config.toml
n_layer = 8
d_model = 160
d_mlp = 640
positions = "learned"
attn_scale = 0.177
parallel_block = false
init_std_down = 0.00544
init_out_by_depth = true
beta2 = 0.99
schedule = "wsd"
decay_shape = "linear"
batch_tokens = 16384
doc_mask = true
z_loss = 0.0001
steps = 7300
Each number is 128 + 24 x the weight over its row's rms, rounded and kept within 0 to 255. Layers, rows and columns count from 0. The size above them is the row's rms in percent of the matrix's.

# layer 5 attention value, 160x160, rms 0.139, rows 55-65, columns 80-159
size [124 119 124 120 116 121 123 117 124  73  74]
[[135 106 115 109  85 162 119 136 163 116 182 100 120 126  88 125 122 137  93 153 135  68 146 114 162 126 130 135 112 164 118 146 123 130  87 117 140 132 128 103 155 175 171 106 133  69 125 114 159 149 143 129 109 158 125 124 154 124 115 110 172 128 169 128 162 154 163 150 131  94 107 138 158 129 156 135 126 138  95 126]
 [105 117 149 116 146 113 113  78 173 123  96 122 128 100 108 117 139 102 137 116 170 134 131  93  94  99 115 129 153 125  93 145 107 122  88  99 139 130 175 132 163 140  94 136  98 150 132 120 141 137 103 133 160  80 103 165 168 136 110 159 121 159 135 123 128 154  89 139 160 149 126 100 122  90 149 152 120  94 116 125]
 [138 117 144 167 128  99 139 126 169 135 112 155  81 126 130  92 147 170 122 103 132 146 148 123 114 153 128  80 182 137 163 134 109 131 118 159 117 136 121 151 113 132 127 128 105 133  98 132 154 113 134 126 134 102 157 136 133 143 181 143 181 122 138 119 122 144  79 102  94 117 131 155 100 118  86 132 148 140  88 118]
 [122 128 102 142 136 117  93 162 111 141 157 177 128 172 119 119 123 168 169 160 121 148 130 105 125 140 124 142  90 116  97 139  94 148 139  79 144 158 145 105 108 150 138 140 105 111 149 162  86 112 149 155 125 142 112 159 114  84 132  94 142 174 104 111 100 129 153  92 127 118 168 160 127 157 104 150  75  98 110 140]
 [151 158 142 146 143 146 140 135 161 115 135 128 122 115 135 145  63 138 167 119 165 118 102 177  91 115 145 104 121 108 181 126 159 105 113 117 156 143 124 132 133 149 136 133 104 123 157 131 157 119 102 123 143 137 164 117 146 150 101 182 171 164 128 139  96 123 132 102  86  77 132 137 167 150 127 127  87 108  87  89]
 [131 144 152 119 104 151 102 125 141 102 146 112 166 119 148 145 186  83 126 108 115 107 130 144 139 120 111 142  83 166 102 140 137 114  75  98 115 108 158 148 137 125 102 107  99  91 163 169 134  97 139 107 128 138 140  65 152 120 156 159 138 108 112 116 109 103 125  95 127 172 124  95 106  93 131 119 157 137  84 104]
 [ 95 155  96 108 120 178 118 123 151 144  86 128 118  97 126 134 112  72 108 139 105 144 141 145 127 127 106 149 148  96 130 141 139 121  95 134 184 131 143 106 128 151 128 133 125 145 158 158  79 180 119 153 116 153 140 121 129 117 156 150  85  59 146 120 100 150 171  99 145 149 108 133  97 152 119 137 132 115 132 138]
 [108 176 141 139 124 110 119  99 144 110 130 137 132  99 104 117 120 100 140 140 109  95 128  83 111 152  66 159 119 139 113 137 141 104 157 114 137 146 132 147  88 126 119 121 152 148 108 110 105  82 130  95 127 188 132 152 129 176 105 117 178  81 118 163 125 113 122 156 150 112 177 118  98 172 135 161 166 134 142 133]
 [132 102 137 162 155 136 172 170  86  83 134 137 130 117 114 141 165 148 140 201 152 143 111 127 135 111  98 131 151 126 115 174 131 170 116  99 139  93 161 140 111 109 135 111 121 105 108 130  98 143 132 135 143 142 152 106 148 127 134 155 121 139 128 117 125 159 126  67 131 111 142 120 135 145 132 148 105 126 129 118]
 [ 99  84 144 111 144 137  86 125 141 110  93 137 126 140 137 114 121  74 145 113 140 104 167 120 162 136 148 145 124 117  94 144 143 121 144 140 157 116 131 111 142 149 143 144  89 124 161 146 142 151  95 133 142 119 147 118 108  99 135 102 138 137  94 133 134  96 142 157 131 125  97 111 108 126 145 162 148  98 186 127]
 [110 121 139 149 110 135 159  98  98 119 112 135 150 134  68 124 132 123 122 111  67 116 159 124 115 119 137 116  66 141 157 134 133 152 129 120 155 131 107 123 128 102 133 141 153 119 104 140  93 174 114 139 145 140 174 164 129 120  56 181 131 134 144 104 135 144 142 118 157 139  83 159  99  96 126 160 130 146 138 142]]
# layer 5 attention output (transposed), 160x160, rms 0.124, rows 55-64, columns 80-159
size [116 120 119 120 116 118 121 119 123  70]
[[ 99 187 144 152 122 126 111 133 142  95 181 120 145  82 155 115 114 135  51 137 157 125 126 111 132 144 112 105 130 106 118 140 130  99 119 138 143  98 155 111 140 123 129 107 106 125 116 135 139  94 146 134 117 141 146 119 125 111 180 119 172 117  87 162 126 164 126 109 121 103 124 139 140 117 117 109 131 116 116 156]
 [124 135 145 112 118 129 122 126  70 125 121 100 169 114 113 110 117 166 118 139 110 138 105 165 149 140 174 146 148 139 137 112 104 128 171 153 100 142 145 142 140 116 118 141  75 121  99 116 158 103 146 142 135 103 138 152 126 119 137  89 141 123 138  99 122 132 164 138  83 105  98 154 113 142 160 129 125 158 116 121]
 [116 134 142 138 142 125 109 117  91 128 144 125 141 126 114 132 121 152 127 145 120 104 145 128  84 118 147 117 141 161 160  97 140 152  88 130 137 113 127 123 159 118  99 173 125 103 145 147 100 153 137  81 142  96 143 108 120 124  73  73 111 161 146 140 150 124 119 115 151 128 121 110 162 125 136 133 128 112 140 121]
 [104 140 139 147 137 108 152 156 140 133  77  97  90  93 109 110 135 103 110 139 113 136 116 179 132  81 126  97 154 118 153 123 156 110 132 150  98 108 150  97 154  84 140 104 133 136 138 118 120 171 138 103  90 141 158 143 134 121 132 130 147 125 126 160 136 163 124 138 124 149 150 116  69 135 141 148 158 131 100 141]
 [192 143 152 144 124  88 107 109 173 137 125  85 128 166 113 102 147 141 146 128 122 124 105  99 123 108 134 115 150 107 102  78 152  95 128 148 118 110 158 146 141 183 129 125 136 135 166 126 112 142 135 146 116 128 112 109 184 101  93 142 100  96 143 131 155 137 127 115 137  96 124 113 131 168 120 143 119 158 147 161]
 [159 123 136 109 119 153 130  60 102 128 123 139 123 128 127 119 103 130 177 127 113 119 159 130  93 129 165 133 122 157  96  93 114 153 163 146 110 103 116  65 101 156 100 151  79 121 122 155 124 159 133 114 120 158 145 130  85 126 157 109 123 146 120 112 122 124 139 116 163 131 128 106 124 160  85 110 141 114 129 126]
 [111 103 119 117 137 106 128 126 182 123 167 103 118  90 119 142 121 143  85 170 114 138 120 158 120 145 156 121 104 142 124 142 111 152 144 184 119 144 140  86 147 153 142  96 114 165 127 155 152  91 124 152 104 123  99 154 107 150 134 134 118 135 121 130 161 122 131 133  92 108 106 141 107 129 112 154 183 130 117 108]
 [159 119  88 115 135 146  89 158 132 141 170 134 140 143 137 135  80 125  91 142 149 115  90 143 117 129 133 133 116 130 166 167 137 127 187 125 155 109 122 153 123 142 117 124  84 119 160 138 182 115 126  84  73 102 108 127 129  95 139 121 124 104 141 105 166 114  81 130 112 116 142 147 138 108 122 147 124 174 184 125]
 [ 62 130 107 178 115 182 116 144 181 115 144 160 120 138 109 132 119  98 139  81  82 148 160 139 109 152 189 132 115 111 111 136 139 124 130 135 118 139  95 181 150 152 129 119 121 141 135 163  82 122 144 116 135 132 106 175 150 156 141  93 137 143 176 122 109 150 136 132 120 106 115  88 131 150 143  92 141 120 111 124]
 [148 181 125 109 110 146 130 118 108 131 117 135 101 172  96 111 113 144 104 149 142 137  96 110  80 132 136 140 120 135 116 152 121 148 103 130 135  89 138 110  90 155 106 138 183 115 124 135 111  97 166 133 155 101 118 152 140 127 112 154 123 118 138 144 108 116  98  95 134 163 124 154 132  95 139  91 158 143 129 127]]
# layer 5 attention query, 160x160, rms 0.116, rows 64-95, columns 80-159
size [ 93  85 100  99  94  92  94  98  85 100  90 104  95  99  75  88  93 103 103  84  95  98  95  98 102  96 104  83  97  93  99  89]
[[165 105 161 106 119 141 160 123 165 131 160 156  98 121 131 112  97 106 117  96 103 145 158 103 121 123 124 124 156 128 191 138 102 157 127 144 146 107 166 149  97 135 104 147 131 113 117 116 118 143 142 120 116 104 114 144 144 114 148 154 112 146  82 112 145 112 146 142 120 138 134 133 121 131  82  94  89 107 107 155]
 [124  99 116 163 159 187 110 152  79 134 116 115 156 154 167 137 110  95 159  83 109 104 133 124 125  62  54 134 151 130  91 140 139 123 113 164 140  80 112 167 135 108 115 126 142 132 142 152 109 135  92 161 124 122 109  95 109  98 118 137 148 108 110 137 102 106 131 162 123  91 131 127  76 115 133 123 105 102 140 116]
 [133 108 136 114 100 108 182 130 132 116 160 120 190 100 113 101 115 126 165  93  78 132 153 134 147 123 139 165 143 126 101 132 149 134 142 133  80 140 116 141 114 110 120 120 109 124 158 121 137 120 188 146 117 133  88 123 128 128 104  79 107 130  96 107  99 147 101 151 127 116  70 128 134 136 170 148 125 140 122  79]
 [134 155 150 126 138 117 111  88 114 144 147 174  87 130 161 132 151 134  93 126 123 167 131 125 129 130 123 120 114 175 122 140  92 118 108 135 107 105 181  95 123 127 112 135 104 108 136 138 155 134 139 188 151 115 141 119 141 118 129 129 115 114 155 106 176 103 125 155 149 104 135 142 126  86 119 157 138 115 134 129]
 [123 158 106 164 137 101 133  96 119 108 130 103 129 126 144 100 139 120 117 127 143 131 103 101 130 101 145 117 114 116 104 158 168 139 163 121 101 134 194 130 185 128 159 129 133 135 121 181 160 105  98 173 132  98 172 124 145 139 124 144 114 130 138 136 121 152 151  66 162 107  90 141 129 115 130 154 150 130 160 119]
 [150 118 104  76 116 177 168 108 109 119  78 118 119 135 119 134 140 144  85 166 124 150 134 142 114 145 107 126 110 132 127 170 135 133 113 148 140 195 162 120 130 122 141 115 117  92 175 139 131 100 101 110 136 140  79 110 178 148  69 105 116  96 143 152 115 126 143  98 103 142 126 149 116 127 149 104  90 103 132 138]
 [157 132  77 128 119 125 194 142 111 172  99 132 136  62  78 133  85 125 135 127 130 109 103 107 111 111 123 140 112 116 142 121 107 133 124 135 151 129 136 138 124 127 116 103 100  75 150 153 137 101 108 121 132 135 127 159 167  84 129 124 125  77 146 120 139  86 128 150 134 143 141 133 153 103 163 120 118 119 115 140]
 [128 156 120  97 163 122 143  97 140 160 106 100 116 136 146 158 135 148 143  84 143  99 131  98 147 140 127 126  76 158 116 113 111 140 192 136 157 107 140 104 129 125 122 124  83 108 107 131 112 156 107 149 165 134 114 155 137 198 112 119  93 137 151 110 116  97 134 157 164  95 116 112 135 114 126 124 120 141 107 160]
 [133 146 160 111 111 118 142 101 175 125 101 146 100 119 139 128 118 157 118 131 102 115 120 160 137 160 120  92  81 113 125 117  89 152 127  83 133 145  99 110 121 129 110 128  96 206 113 117 125 115 169 105 162 130 130 103 144 138 132 127 152 118 109 168 115 169 107 141 122 119 147 165 168 128 146 143 115 121  95 129]
 [109 106 140 119 148 126 136  95 138 127 132 153 126 118 144 173 119 169 140 117 119 141 127 103 154 164 177 141 104 121 129 123 119  94 108 154 136 156 158 165 157 120 114 138 124 137 106  77 144 122 115 117 131 152 129 125  73 115 140 123  77 116 122 150  96 118 140  82 131 197 106 148 107 111  93 107 131 159 175 101]
 [116 143 146 151 103 143 155 146  88 145 132 149 108 145 132  83 123 101 138 163 108 121 151 128  79 121 139 115 107 129 132 129 139 115 110 131 151 106 149 117  79  92  78 139 121 103 113 113 102 120 140 130 106  99 169 169 124 149 114 138 147  98 125 138 136  97 116 143 150 178 119 183 115  79 156 127 121 142 132 163]
 [117 166 140 112  75 104 162 147 107 144  89 109 127 132  93 109 164 108 135 137 105 134 111 148 165 160 148  84 122 100 123 100 133 127 124 151 134 193 160 125 111 127 119 121 125 130 169  97 131 106 173 127 119 155 115 106 208 147  98 106 110 139 133 148 102 111 103 123 122  89 132  83 116 115 124 102 161  98 184 130]
 [118 144  93 104 152 164  98 170 124 141  96 155 143 140 112 151 112 131 127 143 121 105  97  92  94 172 142 143 133 137  67 135 104 130 111 115 106 100 117 104 119 120 126 174 107 143 153 136 110 130  87 149  93 101 105 141  93 119 166 114 165 125 100 109 154 131 132 121 123 161 184 141 137 119 109 152  81 116 137 133]
 [147 134 134 158 142 150 111 124 124 108 115 121 142 122 127 129 139 118 183 167  90 178 134 113 169 153 136 113 129 122 138 134 148 134 166 168 103 121 117 103 171 155 137  94 113 154 114 125 145 176 144 134 118 132 159  99 112 141 100 156 122 120 146 102 145 120 125  94  57 102 111 105 151 138 152  72  83 117  77 118]
 [ 84 141 154  97 101 119 138  81 103 175 145 140 129 136 122 120 107 162  96 120  84 174 123 135  85 127 170 122 123 150 170 119 134  93  97 180 141 136 137 146 148 114 108 135 102 160 148 111 131 104 104 103 174 128 145 129 184 157  84 124 124  91 120 143 157 116 103 132 150 125 120 131 153  96 116 116 130 127 151 163]
 [142 128 124 137  97 151  87 132 186 136  99 113 112 157 117 113  98 105 160 133 129 116  60 113 144 155 148 175 128  89 139 123 110 145 140 152 105  95 128 135 133 141 161  98  68 121 113 120  94 122 124 144 121 107 140 114  93 112 158 124 113 115 115 144 122 115 128 149  88 164 142 113 133 185 156 143 154 105 127 108]
 [117 131 150 105 127 140  97 132 117 165 110 118  86 143 148 133 128 148  70 137 137 150 153 141 138 111 109 129 103 109 137 132 139 138 108 145 116 148 139 120 104 122 107 173 158 131 139 141 152 100 135 147 143 154 118 130 132 122 112 117 144 110 128 188 149 166 160 126 120 142 161 123 140 146 102 123 174 111 181  70]
 [114 113 153 140 128 108 112 149 153 145 124 134 176 103 160 158 179 140 157 145 144 100  77 114 111 150 154 148 164 113 146 121  94  72 100 125 120 128 146 129 102 177 145 128 107  73 130 153 126 148 143 124  89 103 151 142 128 113 178 118 123 147 123  84 131  82 143 103 153 153 151 116 186 123 137  96 125 120 132 146]
 [ 89 153 104 171 128 119 127 125 146  97 127  99 125 148 171 102 156  95  97 128 157 125 143 149 111 140 126 107 131  85 137 187  98 143 134  98 141 170  99 135 126  91 138 113 157  97 141 143 142 101 132 119 108 133  81 165 152 127 105 118 122 125 131 134 150 108 122  59 151 112 158 136 121 148 132 120 116 140  89 134]
 [106 176 161 127  78 111 130 130 120 146 153  87 167 132 141  90 176 146  94 149 143 102 111 114  91 155 134 117 130 106 155 150 114 135 106 170  78 131  98 121 158 128 104 113 133 170 122 151 138  96 122 173 162 147 102 127 164 116 114 134 115 101 159 130 108  88 130 121 145 113 142 117 138 126 120 114 102 125 116 160]
 [135 145 108 125 120 152 121 154  67 180 104 157 135 128  89 118 139  81 131 100  95  86 104 127 125 179 125 139 163 127 121 101 132 143  40 157 103 115 104 148 167 140 127 158 140 121 133 105 122 106 108 145 103 148 156 111 122 114 126 186 116 132  91 106 153 151 151 118 129 127 152 103 151 154 123 149 136 119 134 128]
 [ 68 137 116 118  72 153 152 114 117  95 116 127 140 156 125 116 125 146 132 132 127 125 127  81 153 141 122 107 101 151 116 172 158 105 165 140 130 164 121  92 107 121 104 145 129 105  90  85  89 136 146 163 165  98  81 146 128 186 126 156 131 144 171 112 129 131 154 120 117 171 147 151 126  96 133 156 131 110 168 102]
 [128 116 108 139 160 122 137 123  81 152 145 136 156 131 146 149 132 175  77  94 127 151 129 129  78 137 112  99 178 167 124 110 122  81 119 151 106 129 124 119  85 138 113 165 171  97 181 163 142 137  95 123 131 177  81  98 146 106 141 147  99 132 111 123 113 147 138 137 112 165 125 107 139 128  83 150 139 131 132 133]
 [115 115 148 132 106 174 163 151  96 153 152 146 143 157 186 136 138 101 157 118 145 103  98 153 141 142 115 140 100 171 139 128 147 129 138 157 128 102 194 138 135 151 136 112  97 152  77 145  85 108 133 176 159 131 141 116  92 176 136 185 118 131 145 118 110 132  87 111 143 121 131 133 140  91 153 107 108 122 123 140]
 [140 132 112 114 148 146  91 165 132 171 120 112 171 137 162 157 113 120  99 127 153  91 104  93 119 134 115 164 137 127 124 141 103 133  71 141 113 137 147 105 115 162 132 106 158 127 172 108 136 118 103 149 116 159 130 137 109  93 155 156 120  88 107 142 111 119 129 157 113 169 150  78  90 125  79 124 146 114 132 153]
 [121 109 175 116 138  93 148 152 155 118 102 135 148 153 117 132 171 144 104 116 140 114 134 149 136 117 131 129 100 140 134 150  97 128  90 106  76 176 138 120 116 107  93 139 125 112 155 107 114 144  99 129 129 114 116 115 152 117 131  95 129  63 106 107 113  96  95 128 134 128 119 147 142 144 119 102 126 139 114 138]
 [168  96 113  82 112 148 118 125 140 161 115 183 131  89  95 142 165 115 115 112  87 133 113  93 160 115 141 128 157 112 101 113  94 126 102 147  75 132 117 128 154 146 151 134 120 120 123 144 102 127 135 140 152  93 131 133 128 135 127 146 108 135 120 133 158 124 136 105 159  94 130 127 143 166 173 155 122 101 101 152]
 [125 144 166 106 154 113 141 127 140 138 154  89 142 131 136 135  99 139 117 105 122 152  96  68 148 124 150 142 110  93 158 165 136  76 116 122 102 114 138 103 139 112 130  71 115 127 139 159 162 166  99 168 154 115 113 112 136  90 134 115 146 110 137 107 129 128 133 122 135  93  92 140 125 159 129 141 127 122  89 146]
 [168 136 104 117 185 184 146 188 152 117 134 146 118 113 110 117 114 133 168 134 126 105 159 110 150 103 131 116 140 120 116 123 118 137 152  97 149 111 172 108 101 140 115 128 127 128 161 153 150 106 121 162 111 150 120 129  95 135 133 122 180 120 144 121 119 110  90 152 101 137 116 142 128 142 105 103 102 100  93 142]
 [114  99 134 119 139 111  96  70 150 100 147 134 105 105 113 124 103 134 141 123 131 189 139 142 149 127 160 146 138 140 154 151 174  96 149 115 122 110  89 117 107 154 107 181 148 158 106  81 144 115 139 109 131 162 152 141  98 131 118 140 129 181  83 190 131  86 107 120  99 126 130 120 155 101 126 139 123  93 115 130]
 [116 127  96 175 141 107 128 101 102 121  52 127 124 116 113 155 104 146 155 125 108 133 162 160 110 135 110 105 139 106 136 109 126  77 144 167 149 116 105 153 125 146 132 134 134 107 176 161 109 114 108 106 158 134 124 113 117 115 117 120 166 111 125 122 117 122 115 147 136 160 137 164 171 134 184 144 132 134 111 140]
 [ 96 102 115  80 113 110 115  93 111 144 167 140 139 117 125 132 116  96 139  91 102  86 121 126 148 100 139 129 142 140 105 164  89 128 115  94 123 111 147 138 118  91 122 106 182 155 173 112 134 118 192 168 108 134 161 145 138 138 117 142 112 127 121 140 134 108 122 152 159 135 183 143 109 116 118  98 126 132 107 150]]
# layer 5 attention key, 160x160, rms 0.123, rows 64-95, columns 80-159
size [ 86  82  94  89  95  84  90  94  79  94  87  95  87  93  73  80  79 101  96  82  91  91  88  85  97 100  97  82  96  83  92  88]
[[114  94 150  91 100  99 124 133 147 135 137 126 152 123 144 110 148 137  76 108  99 138 157 123 121 148 100  94  76 143 169 140 156 170 130 144 166 118 128 126 117 131 119 140 114  95 121 113 123 150 174 154 137 134 164 106 150 135 112 108 144 179 163 120 128 183 169 176 122 107 121 136 107 159  99 141 106 100 122  94]
 [150 117 152 119 141 137 124 147 145 107  91 133 116 137 143 130 157  62 112 102 142  93 151 135 127 146 103 140 175 156 156 137 169 134 173  78 130 121 158 129 180 128 151 130 163 109 169 133 109 116 125 135 159 139 149 107 115 144 122 122 159 111 119 124 146 122 150 173 117  66 118  98 126 161 121 142 112 111 129 151]
 [148 148 144 118  76  90 107 136 109 127 166 152 167  98 124 137 132 156 162 115 153 136 126 137 127 114 115 153 115 132 129 115 156 118  99 117 105 137 174 165 104 145 137 106 133 125 142 116 130 115 123 139 124 142 111  86 120 157 122 123 142 168 120 100 132 102  90  92 142 136  94  93 128 122  96 152  83 114 103 105]
 [116 124 148  86 150 104 136 115 120 100 141 170 108 125 131 132 131 122 118  79 113 155 140 104 124 104 114 137 141 132 118 153 108 117 118  84  92 114 168 102 139 106 130 105 130 147 116  86 108 116 127 137 129 118 134 166 125 128 113 129 137 123 139 145 165 128 156 139 170 162 123 137 138  74 112  92 125 151 123 150]
 [131 138  79 171 172 112  91  85 136 140 128 115 107 166 164 115 125 120 125 105 140 162  80 110 112 131 127 131 118 112 106 130 140 111 142 132  78 145 179 127 112 129 128 105 120 159 144 160 135 142 115 157  97 137 141 122 137  87  93 105 127 120 151 118 110 157 130 129 125 180  76 147 123 162 109 151 137 150 103 117]
 [ 88 129 102 117  96 118 164 108 107 168 146 132 125 111 117 134 121 175  89 145  86 166 128 107 100 131 165 115 138 123 105 140 131 116  73 153 154 137 160 134  81 105  99  95 129 131 156 124 154 113 127 122 125 152 113 113 143 133 101 123 156 127 120 128  96  98  94 116 122 161 129 156 113 165 168  95 116 153 146 115]
 [124 154 108 116  81 134 187 129 117 168 142 136 154 121  92 113 102 128 122 116 140 140 110 126 112 106 140 163 113  77 110 160 132 129 108 139 119 130 132 148 113 132 134 107 105 151 137 129 144 104 133  96 108 130 155 126 139  98 135 162 160 143 114 119 122 102 131 121 141 203 132 160 134  74 181 152 120 122 122 165]
 [120 107 114 117 139 142 158 164 113 144 133 101 162 132 111 148 122 131 115 121 141 118 176  97 186 126 119 126 123 147 152 104 142 121 111  87 139  91  94 123 146 169 109 121 168 137  98 138 134 104  92 113 161 169 120 148 122 151 148 111 154 164 138 132 123 138 150 114 137 152 104  98 183 163 129 124  95 129 120 123]
 [134 133 144 107 127 150 136 149 136 144 119 155 151 107 133 120 121 170 130 155 101 159 126 111 149 138 165 115 112 157  99 153 147 116 139  76 133 120  93 124 108 135  95 137  96 174 127 142 120  95 123 115 131 143 141 152 144 111 167  90 142 157 102 157 132 129 107 138 117 162 158 164 202 140 151 124 153  97 141  94]
 [102 101 145 125 140 100 135 136 151 133  88 139 103 132 160 128 126 161 127 134 115 110 106 125  72 135 171 185 125 134 119 150 103 105 150 148  97 154 178 130 148 102 102 146 127 129 126 114 111 123 101 171 133 157 118  91  77 124  94  99 115 120 140 171 145 113 127  90 112 131 148 148 143 130 131 121 112 136 145 109]
 [ 99 146 135 113 116 159 132 156 127 111 136 122 125 156 146 125  86  58 167 147 108 141 146 139  73 105 138 103 115 106 139 195 136 120 118 156 121 103 125 141 154 103 123 151 122 109  80  75  85  82 152 113 133  87 166 167 149 122  98  92 155 131 101 129 109  95 187 160 123 140 145 153 106  88 140 129 142 116 114 151]
 [139 129 119 122  66 117 148  80 122 127  82 112  97 123  95 108 133 133 140 101 112 161 127 150 120 164 100 143 133 158 128  91 168 130  91 119 139 141 115 156  66 133  90 112  96 143 136 105 120 120 143 151 171 188 126 119 183 137 135 128 149 176  92 124  89 108  93 133 133 128 141 131 164 126 160 106 168 118 150 146]
 [120 122 151 111 137 172 158 113 123 104 141 119 113 110 107 150  97 106 138 128 128  89 177 129 104 161 122 119 126 130 103 116  71 150 187  99 131 138 111  79 148 136 115 189 127 120 174 119 147 163 108 123 120 101 109 131 127 137 154 123 141 113 115 141 129 152 196 128 144  92 142  78 135 138 126 103 123 136  89 141]
 [147 118 117 101 161 166 141 135 109 134 112 130 154 136 134 124 141 123 110 132  93 167  87 105 141 110 123 155 109 127 122 137 154 113 160 152 119 157 125  97 159 124 153  88 162 153  88 132 157 114 139 134 111 158  98  86 140 146 119 141 127 136 100 126 127 108 105 102  42 134 143  94 126 136 155 126 119 109 124 104]
 [114 102 140  76 102 154 164 103 121 109 133  98 127 156 112 158 121 143 136 127 129 166 155 122  96 158 138  96 138 168 153 107 162 144 103 154 148 119 110 156 167 161 119 138 106 139 115 108 149  92 138 114 173 150 184 156 107 126 154 117 135 104 116 145 138 105 129 166 159 129 140 137 148 123 145  91 102 125 136 143]
 [134 133 167 113 137 119 110 153 140 146 102 140 124 120 133 126  93 141 134 125 135 104 152 110 117 138 119 163  87  69 107  83 117  84 141 134 124 129 128 156  87  84 167 121  95 116 140 121 140 128  92 148 112  98  86 118 140 150 123 142 152 129 126 157  94 149 147 111 100 125 123 127 135 186 136 157 136 188 136 101]
 [157 166 148 143 124 121 119 134 114 174 116 166 133 139 102 180 112 137 143 134  94 164 142  84 138 113 120 114 138 108 121 131  92 155  83 141  90 124 132 114 113 104 141 125 102 142 148 153 124 156 101 141 102 134 121 128 135 163 132 131 132  92 116 138 140 158 126 109 122 170  98 152 143  85 127 128 150 114 174 112]
 [ 99 159 140 146 150  98 122 106 110 136 136 114 125  98 143 152 116 134 133 142 170 117 120 147 103 124  92 153 106 116 107  95  67  72  61 145  96 155 170 105 125 135 129 145 126  85 134 121 147 147 169  95 118  85 124 126 107 126 156 140 157 129 110 133 132 147 161 114 150 147 162 120 143 144 143  96 147 135 133 169]
 [ 97 117 101 156 141 140 179 123 134 148 175 148 131 157 137  89 123  80 105 118 104 146 122 110 117 145 127 127 151 137 139 159 105 118 103 120 125 160 127 123 107  82 110 121 144 114 104 132 158 143 123  93 119 153 116 165 138 140 124 121 114 155 140 146  89  95 117 118 114 184 145 167 138 131 100 120 138 172 130 124]
 [133  80 125 102 113 145 142 163 123  95 121 131 154 164 144  83 133  97 107 154 121 149 199 126 129 165 116 149 135 134 162 104 131 143 125 152  78 123 117 126 147 147 125 135  93 142 164 117 139 125 106  99 139 149 129 158 102 134 178 110 145 131 135 135 159  91 129 148 125 152 135 105 150 188 110 142 121 134 150 162]
 [117 124 117 136 106 142 116 126  95 116  89 104 122 109 117 142  86 118 103 104 116 104 125 157 132 187  72 151 118 116 150 116 138 159 149 119  95 163 136 109 113 114 109 131 134 125 166 114 106 115 134 142 107 115 141 116 153 115 137 155 109 114 142 109 134 115 123 157 157 111 134  94 157 159 145 129 137 104 124 156]
 [142 138 132 155 122 141 124 172  88  98 125 139 146 113 128 124 134  87 145 167  94 146 195  93 155  95 159 114 101  92 114 104 152 101 148  96  99 138 117 110 150 100 155 131 146 124 140  82 122 124 106 103 182  98 101 169 158 141 102 150 139 101 163 125 102 136 169 114 122 152 104 158 123 121 139 101 139 150 128  97]
 [129  89 127 113 131 149 134 140 117 122 118 134 185  89 106 108 123 174 131 119  76 145 129 152 153 116 143 144 156 120 116 104 131 166 127 140 125 135 113 124  83 168 148 122 129 141 146 165 135 137  89 136  66 163 138  97 121 136 130  98  80 141 128  99 149 130 135 139 143 181 119 143 161 149 103 124 122 105 165 122]
 [117 124 155  97 143 163 153 173 139 126 152 122 105  93 169 155 106 142 152 130 126 103 117 106 176 153 123 111 116 112 107 129 154 121 124 180 108 129 147  99 151 117 125 157 165 105  95 130 150 105 129 112 136  97 146 168 134 165 137 121 146 127 130 142 110 134 136 167  97  92 154 133 136  93 149 137 106 134 125 163]
 [134 117 143 136 155 129 127 127 164 136 119 106 186 143 162 117  93 138 128 133 127 101 202 117 113 163 109 173 135 112 136  96 168 112 115 106 115 100 140 142 129 118 112 151 133 123 166 124 134 154 148 116 123 133 112 167 115 131 160 111 123 106 134 151 119 151 136 128  73 128 138 113 152 120 111  86 163 146 104 156]
 [134 129 132 134 105  95 159 134 155 118 141 175  95 176  82 166 179 151  92  94 124 139 139 125 123 133 129 129 121 131 119 157 148 119  73  90 110 141 150  83 127 128  71 162 112 121 134 151 110 120 147 101 172 134 105 138 120 122 113 148 113 103 113 159 159 111 126 118 103 130 138 156 121 109 141 110 126 133 109 124]
 [123 132 120  84 101 105 127 133 120 188 150 121 122 106 124 144 161 117  89 130 121 140 134 114 124 161 137 130 111 112 111  95  95 148 134 161  83 154 128  91 141 114 153  94 162 140 142 114  86 112 181 143 138 111 130 116 144 154 169 156 117 127 131 144 204 112 126 116 154 124  98 140 130 154 183 120 143 106 137 120]
 [163  69 146  80 121 141 152 104 155 131 163 120 153 136 138 156 184  85 147  82 125 153 156  87 145 114 168 149 138 148 148 141 147  84 132  97 122 130 160 145 131 157 153 121 104 107 144 134 110 153 111 128 178 148 127 105  94 107 157  83 145  93 158 102 149 100 137 122 112 124 126  70 142 132 108 159 114 123 101 151]
 [156 111 132 145 123 160 143 146 164 170 117 188 126 143 114 126 176 100 126 112 120 131 161 111 124 144 151  86 111 137 110 148 140 118 153 103 129 122 130 115 111 136 155 172 118 124 136 142 122 148 142 142 157 124 118  61 144 165 107 108 152 168 124 129 133 167  92 149  88  94 113 101  86 119 126 155 117 108 124 126]
 [149  90 143 156 175 124 125 122 133 102 146 120 128  82 128 134 128 126 115 117 123 112 131 145 138 137 144 143 118 163 112 102 122 108 131 149 125 101 100 129 159 114 113 175 130 159 120 125 138 170 144 148 143 153 192 113 134 130 116 169 115 163  88 183 129 101 131 156 148 102 139 170 129  93 136 113  88 137 107 100]
 [118 136  97 165 143 127 145 119 111 170  90 130 101 115 116 162 124 121 108 127 114 154  89 117 125 114 139 110 159 130 137 124 116  85 112 112 110 141 115 146 101 136 120  93 107 146 127 137 143  68  95  89  77 128 144 124 127 108  96 148 143 134 110 133 102 125 115 124 135 181 136 171 195 107 172  97 105 130 144  92]
 [118 130 123 156 132 109 118 134 116 115 152 128 150 113 130 116  67  74 113 104 131 166 181 161 146 125 136 137 141 159 152 137 104 123 111  70  91  88 162 122 143  78 139 107 144 161 169 106 127 146 183 112 102 110 133 140 108 145 137 136 132 162 119 156 134 144 142 169 141 122 134 103 126 127 133  91 158 111  84 146]]